{
  "d_model": 640,
  "lr": 0.000638,
  "train_tokens": 654000000
}
Each number is 128 + 32 x the weight over the matrix's rms, rounded and kept within 0 to 255. Layers, rows and columns count from 0.

# layer 5 MLP down (transposed), 5120x640, rms 0.0216, rows 2579-2605, columns 0-127
[[ 72 124 152 136 142 116 155 109 129 125 117 100 159 108 164 132  84 152 114 131 127 182 201  71 137 158 103  94 134 161  96 102  82 189  42 174 155 135 151 127 132 184 130 161 164 123 129 128 150  90 102 107 108  87 138  98 180 132 151 143 120 135 151 153  53 135  94 126 157  97 143  38 115  92  83 147 103 137 123 153 167 141  61 175 175  92  85 135 154  73 127 204 105 143 207 145 134 119  40 164 120  90 108 122 172 139 155 111 123 135 180 143 108  37  88  76 126 154 116 116 129 175 148  99 121  65 142 163]
 [130 127 120 127 131 133 126 128 138 120 131 132 127 120 137 131 126 137 123 126 138 118 122 124 128 129 134 122 128 126 121 125 124 135 131 121 122 129 131 121 126 140 129 124 129 121 125 128 138 121 125 114 126 132 122 126 121 119 130 138 123 136 133 131 119 125 136 131 139 129 123 126 133 124 134 136 126 131 126 130 130 133 118 129 130 125 133 121 132 135 120 138 129 125 127 128 132 127 136 139 129 131 133 125 129 124 125 127 137 129 131 125 120 134 140 131 131 129 126 117 138 131 138 128 134 129 123 128]
 [146 127 131 180  84 157 129 152 115 130 109 170 108 135 117 154  80 100 175 102 124 142 128 118  98 110 119 118 108  99 114 126 174 118 116  71 122 134 127 106 120 123 120 128 138 138  92 119  97 155 135  78 152  68 178 127  75 138 141 140 130 126 122 129 125 111 178 125  68 138 132 113 159 112 171 105 137 182 141 130 124  91 113 120  84 157 112 110 161 137 157 133 135  92 163 112 128 154 152  88 149 139 112 125  96 135 159 113  95 160 114 113  81  83 117 133  77 157 143 118  97 188 116 140 118 101 108  81]
 [153 102 111 117 123  72 134 145  66 122 142 112 154  96 154 166 114 130  82 147  89 121 141 162 131 103  96 163 143 121 114 137 171 112 113  83 163 123 125 175 152  99  89 112 109 169 111 177 133 139 116 112 104 150 138 123  87  64 147 127  70 145 117 156 145 101  79 128 121  99 156  95  79 186 132 163 127 141  75 148 130  82 166 146 153 104 111 152 119 168 142 140  86 132 153 149 126 120 143 124 175 139 118 128  52 119 150 124 110 134 119 151  82 146 131 159 148 134 130 139  81 154  99 101 169 152 148 157]
 [128 132 174 129 118 146 109 145 135 124 148 115 122 111 150 101 137 115 112 118 164 149 130 101 155 101 129 131  83 104 148 141 170 116 138 139 134 113 134 114 164  85  78 124 123 134 166 157 143 119  76 148 125 100 130 175 134 185 154 128 108 111 134 108 126  92 117 118  95 118 114 108 144 130 136  74 151  98 147 129 122 116  98 169 104 146 116 141  69 110 150 115  99 111 107 129  79 138  81 117 131  60 157 103 109 124 111 179 109 202 126  85 143 119 184 121 126 126 132 142 165 135 162 146 101 124  81 149]
 [148 136 156 163 154 161 143 121 136 131  99 141  99 145 180  87 179 128 124 113 141 134 155 118 105 147 142 127 167 112 153  72 138 188 142 141  87 105  94 134  89 116  82 143 162 127  71  63 155 158  65 174 149 132 173 136 126 104 150 112 169 110  68 156 111 152 118 128 146  92 151 107 150 132 141 152  96  94 120 111 133 106 115 163 143 114 151  87 123  99 120 109 157 119 125 119 105 138 153 140 131  91 122 135 124  87 109 112 119  94 143  97  84 109 134 180  94 146 112 143 119 125 119 101 151 194 105 158]
 [142 130 100 165 129 141 161 132 124  89  86 132  93 125 105  92 160  89 162 160 135 121 170 152  73 155  78 104 105  82 125 119 128 114  55  83 126 172 107 170 102 152 101  53 145 141  99 111  82 101 144  56  62 139 102 134 170 131 112 135 136 179 107 115 109 116  67 104 144 121 129 106 143 149 157 164 114 127  65  93 149 105 179 117 177 197 191  70 104  96 141 154  80 160 121 185 141 120 116  93 189 152 160 141 123  88 144 140 136 173 112 174 138 145 132 138 143 149 165 131  79  97 121  68 131 135  88 141]
 [131 185 156 184  93 147 184 184 101 186  74 176 127 128  90 189 135  84  50  73 132 124 123  89  90  90 166 147 135 152 176  58 155 122 134  73 180 146 128 194 128  35 159 126 106 174 124 152  84 161  90  86 138  60 153 122 159 163 120 207  94 109 113  66 156 123  94 102 182  68 122  84 106  52 117 122 106 116  43  73 134 146 152 126 145 151 183 238 146  72 100 139 131 147 140  84  86 190 130  88  62 135 107 150  56 150 167 155 171 115  90 204 118 141 122 138 148 164 154 136 159 134 159 121 125 225 152 118]
 [134  80 155  90 152 234  72 133 124 157 103 104 179 180 133 140 129 134 151 129 193 169 177 104  88 141 123 157 111 145 154 104  85 101 112  91 115 112 148 213 112 176 150 119 113 123 123 168 144 139  59  82 136  76  69 178 164  32 197 131  88 111 183 122 104 118 161  78 169 150 187  89  92 128 114 160 103  34 165 138 140 155 155 166 114 112 130 113 123 121 102  85 166 128 162 135  96 147 157 194 160 158 107 142  88 191 117 201 164  78 118  88 155 118 145 156  81 124  99 134  50 144  93 154 159 155 175 176]
 [170 117 142  69 122 158 208 116 120 166 134 135 124 163 148  79 213 131 160 170  93 138 135 168 188 136 201 124 115 146 110  54 116 127 120  31 122 187 112 119 192 140 116 170 153 127 189 118 181 139 121 149 142 103 140 158 130 135 135 149 154 126 151 178  97 157 119 123 166  83 169 160 120  92 116 103 120 131 130 151 163 146 126 161 141  59 118  59 108  96 107 153 134 149 161 107 127 143 100 129 118  64 165  79 100 134 103 117 174 116 170 151 138  86 106 124 197  87  83 164  91 155 108  56 143 102 113  85]
 [135  95 185 120 122  89 136 116 209 231 166 131 125 180 203 136  80 105 128 122 149 204 121 109 102 105 192 127 161 159 162 171  56 126 131 118  95 164 153 143 137 102 130 127  84 166 154 144 126 107  75 118  22 127 127  50 118 171 125 138 104 127 152 115 171 153 145 146 112 174 102 114  77  58 134 105 189 185  85 106 103 110 150 151 179  86 163 132  99  31 174 180 152 166 157 153 153 100 100 127 109 130 117  93 137 110  76 128  71 111 101 105 126  97  63 156  77 108  78 135 150 152  96 115 109  98 106 141]
 [111 122 144 134  87  92 133 111 162 141 121  64 147 111 108 163 217 114 121 122 136 114 176 126 111 107 127 183 143  72 149 198 138 108 120 160 144 118 163 154 131 153 143 161 127 138 115 149 169 196 109 127 134 158 167 118 134 173 142 105 113 168 156 161  68 128 179  85 115 127 154  78 149 148 128 192 145 148 178 164 145 125 163  71  83 182 150 117 122 113 172 109 146 171 156 123 130 103 119 131 106 206 126 157 133 161 110 104 110 137  95  89  85 137  93 152 114 194 128 118 116 159  87  81  16  80 124 154]
 [101 111 125 116 133 150 144 151 162 150 175 152 167  64 139 105 139 151 166  92 110 127 119 148 158 150 177 130 114 134 203 145 124 133 115 150 144 160  98 147 104 120 101 142 134 169 119 143 133 103 147 157 108 118 163 121 160 133 142  68 152 139 115 118 188 192 127 141 113 151 135 128 119 117 191 110  95 146 162  87 171 100  83  88  52 146 117  96 136  97  94 149 167 125 110 136 141 107 126 131  93 166  88  69 118  90  84 171 117  68 133 136 123 150 159 179  99  78 111  82 134 111 112 122 119 162 121 136]
 [109 111  75  82 122 185 153  95 166 101  78 105 108 114 137 128 147 157 161  92 104 161 142 134 164 137 153 176 165 100 124  75  76  94 156 110 111 145 127 138 150  69 202 118 161 161 109  70 103 114 173 146 133 114  85 129 137  86 156 126 155  88 146 166 112 127 114 146 154 167 131 120 143 147 119  70 153 128 154 160 138 140  97  89 148 145 131 103 121 145 120 118 141 111 111 128 121 112 127 167 197  84 167 158 141 142 146 104  97  74 140 130 151 125 194 128 154 132  72 116 116  70  82 138 132 131 143 166]
 [ 71 167 109 162 121 182 141 177 139 167 165 107  87 133 183 145 128 152 164 140 116 194 130 129  58 100  52 196 108 210 173 161 172  98 134  68 175  75  87 174 168 105 138 114 109  82 116 133  95 119 113 131 106 121 142  77 130 148 138 209 156 119  86 133 132  84 159  65 115  85 118 166 172 126 133 178 165 121 170 131 232 173 134  70 109 136 156  68 131  85 131 167 152 173 156 104 137 151 169 159 186 146 167 112 138 221 210  28 125 145  97 120 107 119 179 131 119 154  85 139 100 154  76 164 130  98 114 136]
 [144 131 159 134 156 160 106 122 133 120 159 131 135 146 113 120 121  95 115 138  91 171 118  88 144 146 150 135 141 116 117 113 101  82 118 144 113 131 132  96 129 133 168 133 136 189 150  97 102  89 160 139 154  92 136 184 195 106 115 123 106  99 162 122 167 150  80 149 125  70 174 156 199 118 107 102 115 180 117  98 109 136 138 112  72 123 218  99 126 111  96 129  92  47 157 158 181 180 107 134  81  91 122 135 124 133 171  84 123 151 102 116 120 149 112 103  71 109 127 124  76 119 176 159 106 132 123 146]
 [ 95 134 182 119 149 143 125 148 166  79  83  97  91 145 169 135 157 122 153 160  92 142  85 140 162 153 161 157 117 168 123  94 184 175  77  92 127 158 113 112 145 121 134 109 130 132  98 148 129 101 180 128 107 188 112 146  90 134 153  94 106 105 148 112 121 134 106 101 142 117 158 131 107  87 166 115 144  98 147 156 132 142 150 176  97 108 128 122  95 135  96  91 148  82  94 152 104 110 128 143 163  97 117 104 164 124 126 122 128 141 120 159 169 107 169 104 102 104 148 170 138 123 150 168 164 134 106 119]
 [150 132  61 142 142 139 114  77 144  98 116 170  84 157 127  62 137 116 134 108 123 129  70 108 158 175 159 169 113  84 145 191 127  66 124 110 119 134 132 132 140 120 114 139 103 180 161  98  94 131  84 135  90 120 101 141 159 140  57 135 118 155 110 111 131 128 144 117  94 108 135 159  91 129 104 115 112 169 171 168 168  93 158  71  98 126 140 131 138 120 158  53 140 136  72  95 109  87 185 111 163 151 135 121 178 141  36 164 159  90 115  90  86 124 155  82 152 176 133 146 123 121  63 155 122 129 174  91]
 [127 124  85 114  86 108 137  95 143 110 197 140 141 121  95 186 105 195 136 148  75 150  35 107 207 136 115  96 123 122 165 133 166 108 210 131 163 166 112 174 122 129  96 122  91 121  89 122 110 121 122  85 149 128 124 111 129 163 147  85 145 161 133 121 181  76 144 192 151 126 208 130 128 111 167 135 137 159 121 112 124 125  58 145 121 165 137 146 146 144 159 130  90 102  81 153 138 104 118 181 143 193 153  66  44 104 112 103 163 121 135 123 112 142 192 128 102 123 102 137 105  95 150 123 157 135 118 112]
 [125  84 177 135  57 168 162  73 125 131 106 153 164 128  93  92 141 140 208 189 131 159 103  81 132  99  57 162 130 120 157 169 193 143 167  81 120  65 169 131  96  64  72 129 185 161 114  83 135 115 111 161 111 158 121 127 137 190 113 101 176  81 125 186  76 129 129  91 122  73 177  96 105 151 128 194 182  80 121 143 125  77 151  32 131 187 113  87 148 178 146 173 162  92 124 154 131 115 135 143  60 164  86 100 181 106 143 166 184 140 100 157 159 111 122 211  84 116  84  52 117  74 153 155  73 123  95 156]
 [119 146 123 165 113  85 113 149 103 174 131 167  84 111 139 123 171 108 119 107 149 103 150 152 119 124 138 166 142 153  85 103 129 132 136 125  61  81 117  86 180 129 107 163 105 131 191 158 122 140 128 141 119 125 125 138 119 166 126 169  78 114  98 143  49 156  97 158 136 164 103 142 154  99 151  87 137 106 121 192  68 119 183 137 132 118 160  76 145  89 170 130 128 153 132 126 111  96 146 112 109 133 174 142 117 112 156 196 101 116 106 105 168 146  43 144  70 200 162 128  72 129 139 159 137 150 137 176]
 [103 148 146 127  74 141 102 129 103  88 159 144 153 160  91 222 122 125 124  90 155 186 118 103  89 138 110 156  64 163 136  80 139  79 145 160 111 106  96  61 138 151  84 163 115 118 110 141  85 138  44 111 140  96  90 158 149 118 125 166  92 120 103 125 119  78 177 126 144 105  85 132 125 108 114 140 170 134 110 137 119 111 127  76  81 108 119 145 128 117 165  61 120 154 104  94 157 169 123 121  97 144 186 141 172 133 123 122 145  96 116  87 183 118 107 126 138 114 143  81 139 152 141 193  46 156 142 128]
 [133 133 149 132 121 161 161  72 168 115 120 109  78 138 186  98 182 147 184 159 147 145 103 174  95 107 106 145 143 144 120 134 125 124 128 102  94 191  97 121 182 141 120 142 119 111 121  55 143 119 102 178 107 127 117 113 126 148 116 157  97 171  95 174 144 115 122 157 109 158 173 141 125 133 154 133 179 112 135 158 128  99 147 146 145 111 149 151 133  91 125 105  94 118 177 149 128 192 150 120 142  88 132 119 122 162  88 138 105 151 140 131 144  98 138 162 112 159  57 127 171 143 100 118 127  99 136  48]
 [112 168 132 101 120  96 131 108 152 111 149  78 118 124 129 156 226 116 102 110 124 113 143 137 143 122 156 158 151 121  66 148 102 147 154 111 145 120  88 107 152 150 118 137 143 153  57 111 114 150 115 116  93 185 217 122 198 148 103  92 150 153 107 141 108  81 106 175 156 128 126 126 147 126 146 122 151 169 138 117 124 208  89 146  76 144 145 116  83 141 130 130 101 116 182 120 167 127 136 146 119 150 102  95 154  95 108 134 119 188 133 191 111 108 122 172 121 183 150 168 175 149 114 110 148 143 113 132]
 [103 187 152  90 150 160 113 161 142 129 151 122 116 128 134 156  82 115 142 118 138 132 124 154 149  91 153 134 168 182 120  90 149 129 140 132  64 110 145 108 119 160 123 112 134 158  81 118 138 130 157 127 143 192 127 104  91  93 155  94 148 167 135 120 136 198 132 158 147  80 180  88 109 183  81  98 147 161 126  89 100 153 148 148 129  76 120  87 131 119 161 113 174  75 201  76  54 102 100 141 131  92 143 108 116 134 137 110  98 134 116 119 114 137 125 118 107 114  99  74 148 114 107  96 143 126 151 141]
 [ 94 161 170 134  99 126 150 125  72 128 125 148  58 162  76  45  97 119 123 163 108 116 142  49 141 145  96 158 180 130 124 139 114 186 162  44 143 116 120 163 130  99 114 106 133 117 120 146 135 130 178 171 150 103 113 186 177  83 134 117 126 131 108 173 138  73 132 176 110 131 164 191 165 104 134 175 170 151 136 173 134 142 152 139 123  99 158  64 120  35 100 102  89 116  81  85  55 119 135  81 148 116 135  92 169 135 159 180 122 146 152 117 158 180 202 110 113 123 116 164 121 168 108 139  71 104 104 108]
 [184 115 115 113 109 144 173 113 122  93 122 148 128  75 178 180 156 150  94 178 169  97 111 143 143  99 130 132 147 145 106 126 136 167 120  92  93  93 143 152  97  75 161  99 138 118 144 135 160 142 157 115 128 126  94 207 116  71 109 101 143  97 116  88  90 144 114 136 143 151 131 170 148 185 146 141 143 133 128 128 104 163 123 147 150 127 141  97 138  99 152 134 121 107 151 137 154 120 157 128 136 149  96 128 107  87 115  95 155 110  99 123  87 199  92 148 127 138 105 176 135 134 100 115 166 129 125 139]]
# layer 5 MLP up, 5120x640, rms 0.0254, rows 2580-2606, columns 0-127
[[131 121 117 119 122 147 125 141 105 141 152 147 119 124 113 126 145 105 158 137 106 129 135 103 133 128 125 115 155 146 152 119 144 171 123 154 158 105 123 140 113 116 124 122 118 146 130 137 111 103  91 136 142 108 126 131 105 153 140 131 131 103 133 111 169 146 131 105 141 137 135 128 119 128 137 106 128 125 117 141 108 124 140 164 106 130 154 145 154 114 126 130 121 140 126 107 132 128 130 134 126 131 137 114 145 120 121 144 129 122 151 129 113 126 122 125 113 119 131 123 102 142 141 119 132 128 111 124]
 [117 163 111 138 180  83 115 136 155 119 160 102 106  89 151 139 124 139 119 135 113 138 144 130 139 133 171 110 140 253  99 122  60 164 136 155 179 140 124 159 123 101 119 111 127 167  88 100 118  85 124 163 118 152 118 130 163 135 101  85 103 118 143 137 126 104 131 136 153 128 118 151 132 155 112 132 139 129  43 132  92 158 118 112 154 144  87 167 126 177 132 124 121 149 138 136 106 126  71  70 117 108 168 134 124 176  85 127 136 149 140 126  79 136 130  87 128 126 106 121  99 112 153 148 103  94  95 144]
 [120 116 135 123 175 136 122 160 157 168 105 174 142 186  79 118 157 130 129 133  64 114  98 111 141 104 154 141 112 113  88 164 106 106 107  89 139 114 139 152 149  67  97 121 126 113 124  77 160 117 144  97 181 165 113 140 145 158 166 129 150 161 141 137 134 102  93 121 119 129 159 176 109 132  69 172 190 143  71 132 119  93 124 123 149 140  89 165  73 179 164 149 129 162 142 142 125  78  77 135 164 191 180 142  79 115 159 109 112 125 137 103 150 114 157 140 160 144 103 159 101 145 122 114 145 131 140 116]
 [114 128  59  86 111  98 161  75 131 153 147  82 132 150  80 117 117  90 130 144 131 142 131 113 132 154  89 132 124 132 122 104 116 105 163 146 121 140 108 106 106 104 149 130 168 152 130 108 107 138 149 111 117 129 118  75 124  79 122 194 116 138  90 133 131 155 113 113  48 175 131 151 128  98  68 115 146 133  65 144 118 102 120 137 119  76  89  89 124  71 113 146 117 137 184  97 145 125 161 126 138 144 158 119 116 131 146 111 108  63 149 163  94 132 108 132 155  82 131 136 152 203  81  84 162 138  83  98]
 [ 94 108 104  65 140 104 111  94 124 141 162 122 164 125 100 130  77 126 126 155 155 109 144 124 153 121 140  76 133  90 118 146 131 106 101 143 163 107  86  81 163 153  90 119 106  91 219 195  60 144 178  92  96 104 131 162 161 129  67 126 155 122 207 158 121 118  81 140 125 107 149 133 127 137 109 164 209 120  95 146 131  96 106 143 104 117  82 134 127 164 107 117 118 146 135  93 163 130 171 140  96 132 153  83 170 142 134 147  97 128 124  16 140 136 147  80 161 116 127 106 134 136 145 121 132  73 127  80]
 [ 85 129  91 130 122  83 107  93 134 108 104 122  97 191 171 133 116  87 159 122  96 112  38 153 118 136 103 123 113 138 111 149  93 154  62 121 185 135  77 130  83 124  90 153 140 109 101 151 106  82 113 130 168 103 130 126  68 107 129  95 115 132 103  87 123  94 148  48  66 101  85 110 166 192 139 124 131  99  91 140  65  91 135 128 170  77 148 129 126 156  88 117 127 111  93 138  91 140 180 135  98 133 126 123  77 144 109 128 119 144  81 124 126 130  85 110 170 109 146  98 175 123 162 152  82 106  97 104]
 [104  94  83 118  95 119 140  96  60 134 226 124 119 118  17 143 127 123 102 153 123  10  77 142 109 122 135 133 101 115 127 155 109 111  88 155 135 105  79 112 185 103 111 206 138  59 121  99 102 131 134 119 131 156 111 127 175 104 102  67 137 102 133 143 130 116 110 159  69 171 129 168  99 135 122 138 137  99 132 137  54 103 100 126 122 106 101  96 139 151 124 104 137 198 148 102 129 161  88  85 162 135 123 128 138 125 147 147 132 141 104 136 188 166  74 130 159  74 162 100  64 141 154  80 159  77 139 110]
 [162 172 118  95 130 129 139 102 125 103 158 126 117 120  85 141  97 188 111 108 130  32 116  64 155 130 150 131 178 170 130 169 109 113 201 145 158 132 123 124 164 149 173 142 122  84 157 146 122 107 137 147  94 137  12 144  89 140 108 109  97 104 146 107 158  94 102  91 148 251 142 167 180 186 133 174 123 162 116 147  70 165 115 160 144 109 139 117 185 185 107 150  83 167  66 177 108 152 124  98 107 178 160 130 105 110 192 159  92  30  80 129 130  96 154 145  83 107 142 137  38 117 160  92 119 178 135 114]
 [102 122  75 108 180 100 121 121 141 189 131 108 142 164 130 134 117 125 146 116 121  57 106 123 127 113 142 110  88 155 130 118 156 106 111 117 187  91 136 160  94 137 130  88 115 165 100 162 131 178 159 149 121 142 105  79 186 121 153 140 119 128 122  99 131 130 144 124 147 123 138 122 131 104 134 134 158 129 164 203  79 130  97 128 167 147 134 106 142 172 108 135  57 118 109 152 119  94 167 167 132 143 112 117 129 135 169  96  97  82 124 130 113 116 113 155 117 165 152 196 148 106 166  98 160 151 154 127]
 [108 115 130 106 145 154 127 135 145 147 139 143 186 241  80 128 134 142 109 159  82 133  96 163 154 132 129 141 154 162 122 183 113 115  66 154 138 135 112 151 108  87 149 150 109 111 141  99 199  88 171  78 138  78 128 167 135 142 149 140 104 146 129 150 153 151 121  91 122 158 163 211 148 163 114 158 130 145  85 130 110 119 185 174 117 177 105 189 152 167 115 127 123 118  88  62  82 119  90 149 150 120 238  74 111 122 146  76 134 164 123 135 139 142 111 124  82 136 120 117  73 180  66  70 156 211 153 130]
 [117  81 118 169  90  84 152 120 108 112 131 128 190 132  86 131  69 123  59  81 116 102 141 148 110 159 189 137 123 150 209 102  97 166 159  98 149 112 159 167  96 135  83 148 106 189 137 166  81 196 141 161 142  65 138 126 164 156  97 146 121 114 152 118 164 113  86 113 148 111 102 111 155 183 137 145  79 139  87 201 153 104 161 138 179 120 113 123 105 126 125 130 132 103 102 165  82 108 171 108 114 179  86  98 111  52  94 126 130 163 120 112  95 137 117 137 159 138 134 111 104 123 127  89 122 137 110 121]
 [135 137 134 100 133  64  74  78 175 183 127 205  91 124 110 132  96 122  82 171 107 117 137 123 196 126 106 119 129 126 153 148 113 135 146 155  98 148 112  93 142 155 126 179 117 145 134 137 119 149 128 143 175 105 136 150 118 122 134 207 136 144 110 129  98 142 117 102 122 106 156 187 128 106  80  80 167  96 124 131  89 116 231 121 153 181 139 131 153 119 118 131 103 119 115  97 144 122 124 147  59 156 116 100 137 113 146 181 126 123 115 111 142 157 103  79 115 161 166 160  83 154 133 125 150 141  46  97]
 [124 141  83 123 165 144  83 130 158 143 122 119 143 141 114 135 168  69  96 152 147 138 131 129 139 100 112  76 142 112 138 111 116 156 137 162 112 135 104 123 139 128 128 130 123  84 119 157 146 147 133  94 144 124 128  33 120 143  91 119 152 145 133 110 115 111 129 164 140 157 116 183 167 165 135 126 150  92 140 110 129 151 105 124 195  97 157 133  98 136 133 129 110 147 113  80 165 120 127 147 133 151 100 136  91 135 139  93 117 109 125 126  25 154 141 110  87 109 192 112 151 102 138 100 113  92 107 120]
 [ 79 111  97 115 113  88 129 134 141 145 118  78 119 164 127  97 151 138 129 150  91 147 140 102 196 137 109 170  98 142 132 100 128 109  51 112 178 134  74 116 175  90  87 131 141 188 153 175 105  91 150 137 175 141 148 114 187 135 112 136  59 103 135 146 165  91 147 134 108 105  75 176  92 176 142  95 168  76 103 139  97  76 124 128 111 115 129 119 109 129 110 159  41 122 152 116 219 117  59 148  86 121 158  67 127 154 153 111  85 156 144 106  95 138 168 182 125  84 136 189 107 181 126 126  93  85  95 182]
 [ 71  77  53 102 101 124 120 167 158 143  49 109 124 119 110 121 167 114  91 146 151  94 174 125 106 168 159 124 110 146 142 150 119 129 117 121 150 118 149 105 126 149 127  92 132 161  73  86 186 154 148 160 102 105 104 105 142 121 102 135 136 158  90 139 120 176  81  89 153 149 134  95 109 162 100 134 145  45 115 134 131 140 140 118 174  79 103 148 144 143 151 116 136 199  48  86  96  86 119 157 141 204 178 119 149 105  83 126 149 120 172  95 120 127  92 136 182 130  68 152  90 143 158  71 143  92 163 113]
 [143 121 103  98 167 108 130  96 127 126 130 149  93 144  49  99  84 127 157 150 110 131 136  98 135  99 112  85 144 145 142 121 138  84 103 166  99 171 110 134 123 162 121 199 141 159 147 114 157 130 136 129 143 171  88 109 168  80 153 114 144  75 125 127 142 130 143 129 114 174 101 129 156  95 107 127 147 103 138 136  92 144 147 140 121 143 103 118 153 155 127 167 132 132 173 113 175 133  72 131 147 117 128 131 104 129  94 134 172 102 118 151 129 159 102  71 142  59 118 169 116 131 171 131 140 121 113 140]
 [ 64 140 122 134 117 129 122 120 125 114  86 112 154 105  79 108 127 130 118 105 173 152 127 105 146 171 162 192 155 178 137  98 162 133 108 108 125 100 138 116 115 132 148  83 127 115  96 207 124  99 124 157 151 178 103 131 119 178 139  94 117 104  81  98 128  37  75 147 142 181  97 116 159 118 111 121 156  97 120 143 114  97 204 140 173 143 115 180 179  80  59 131 157 122  74 131 168  71 173 133 115 231 125 109 108 132 162  95 137  80  85 119 148 110 122  71 108  96 172 144 114 114 164  96 183 136 118 190]
 [111 129 145 164 127 132 104 182 123 141 149 158 108 180 127 144 123 104 169 138 103 119 154  71 124  93 163 104 155 130 143  94 160 159  61  95 177 140 126  94 114 133  88 125 153 167 166 134  83 102 132 134 139 115 129  85 124  79  98 164 128  74 168 147 202 169  88  90 128 137 127 124 143  80 132 127 126  98 159 144 132  99 201 147 144 135  78 128 135 146 134 148 154 113 110 120 147  97 127 150 113 105 173 130 175  77 175 117 134 103 139 129 133  88 106  85  85  48 169 154 107 164 139 134 124 165 135 105]
 [131 134 130 104 151 142 110 126  72  96 116 141 122 148 142 112 189 181  69 102 152 131 155 124 148 158 128  94 166 129 127 224 125 133 132 108 184 145 138 125  97 127 140 164 149  99 136 190 109 178 110 121 107 172  39 162 151 108  82 113 142 137 130 129 181  72  97 144 136 164 139 230 215 131 100  99 193 123  94 141 109 148 113 148 157 106  68 117  99 129  78 138 153 178 173 102  92 157  88 110 151 139 120  95 153  97 189 132 146  43 135 111 164 195 211 104 120 168 126 165 149 169 145 133 155 104 119 112]
 [ 99 141  86 177 151 115 172 157 106 129 107 143  99 132 140  91 150 108  77 117  91 111  19 146 166 101 145 151 111 134 151 111 114 156 122  86 124 109 113 123 134 127  93  92 129 144 149 141 146  62 131 187 174 158 120  87  62  64 121 124 123 146 142 122 114 133 112  83  99 143 155 196  95 155 155 106  89 125 129 121 169 153 134 130 136  88 112 160 137 144 152 149 125 130  84 174 116  74 133 121 140 114 101 146 147 161 126 121 151 136 115 145 109 183  73 158 184 125 163 178  67 138 136 134 171  98 120 182]
 [ 96 135 137  51 134 115 118 131 170 145 169 166 153 120 153 157 210 120  74 119 127 127  99 153 160 130 186 101 105 184 140 139 100 147 150 171 113 135 113 153 106 194  92 143 164 113 100 151 140 146 140 169 168 135 109 160 149 133  87 114 106 125 133 145 135 106  63 117 141 143 121 158 181 146  81  93 193 152 117 144 150 135 124 119 168 156 128 181 136 102 148 156  79 107  83 125  55 128 142 107  92 143 122 104  35 172 124  58 187  65 143 117 126 134  51 132 159 163 150 128 133 122 133 104 182 138 116  90]
 [158 122 120 120 162 190 178 153 132 164 148 116 143 144 103 108 203 168 110 100  98  71 141 126 143 135 126 115  99 117 124 146 110 197 101 161 174 114  88 151 162  86 148 147 152 183  69 148 157  64  79 178  93 198 126 103 156  81 190 128 145  73 129 122 134 159  92 160 122 175 138 162 120 101 134 119 150 131 127 127  88 154 113 148 124 131  79 168 137 120 133 167 106 109 130 116 135 145 152 110 124 148 114 102 126 118 120  91  70 179 124 179  96 174 124 142 107 144 165 147 157 168 140  75 149 107 117 161]
 [101 154  97 123 127 139  99 103 109 140 132 107 101 151 136 133 112 133 157  79 201 131 130  97 129 154 145  82 110 137 210 128 160  89  88 134 138 118 102  92  97 148  92 139  94 107 196 202 168 147  55 184 108 115  77 103  82  80  89 151 100  83 139 102 215 140 126 105 110 115 106 117 119 130  57 112  92  88 174 102 187 106 199 157 139 101 119 162 104  88  75 144  88 132 143 116 131 103 179 109  91 129 156 101 113 131 160 128 170  67  99  81  87 224  95 127 120 155 172  79 172 112  73 125 116 145 134 116]
 [160 143  99 136 147 143 111  89 129 116 157 123 113 136 148  97 156 117  94 131 197 134 103 143 132 211 120  93 109 134 204 138  83  84 113 167 206 144 125 106 160 115 136 117 134  83 182  77  40  73  66 108 120  83  92  93 178 138 111  73 108  74 118 124 119  82 120 120  92 142 125 104 116  94 105  97 168 131 105 111 116 140 101 187 139 110 200 117  87 119 182 126 144 172 142 119 150 111 118 146 168 108  91 120 148 145  93 130 199 125 144 158 131  89 147 155 121 145  94 138 177 102  96 112 109 134 116 135]
 [160 133 123  84 125  58 178  88 154 160  61 141 135 140 140 109 120 110 107 119 127  81 106  91 112 134 137  71 105 145 118  88 158 147 177 148 128 133 103  87  67 137 146 157 135 141 111 130  59 103  78 136 132 115 134 163 106 145 103 105 120 134  91 136 110 140  82 126 114 111  50 132  90 123 108  99 116 140 117 147 111  75  84 134 152 128 151 204 199  94 139 154 137 190 159 165 136 114 144 146 102 155 135 149 101  82 147 131 180 111  75  87  68  90 116 142 216  98 158 132 152 104 126 101 150  91 164  96]
 [134  74 109 148 149 134 114 109 109 178  86  89 156 156 115 108 120  65 118  63 110 137  95 136  99  76 104 128 128 168 189 123 111 143 124 139 119 195 154 176  83 139 139 118 103 113 101 130 126 106 121 115 138 120 112  99 110 136 151 131  98 135  90 133 211 174 108 137 187  98 121  88 105 155 117 116  92 153 129 155 112 159 172 152 151 118 113 127 165 100 156 182 174 120 110 163  99  82 126 159 124  95 132 125 113  70 145 193 170 182 121 135  96 124 159 147 171 130 116 162 128 103 146 141 154 141 169 140]
 [188 148 134 143 119 112 193  79 122 119 148 124 109 153 151 126  71 164 115 121 153 125 184 138 101 136 143 138 145 146 119 156 117 124  90 114 151 147 109 154 148 148 131 113 129 135 141 153 133  92 122 124 112 146  49 145 106 101  98 127 121 108 117 126 141  88 155  78 100 141 129 124 154 177 106 135 108 114 138 154 131 104  93 146 243  97 114 126 144 118 127 153 180 131 114 114  95 129 146 153 159  99  87 113 109 161 118 113 190 142 109 104 129 119 137 132 113 137 110 145 105 142 169 108 121  42 104  90]]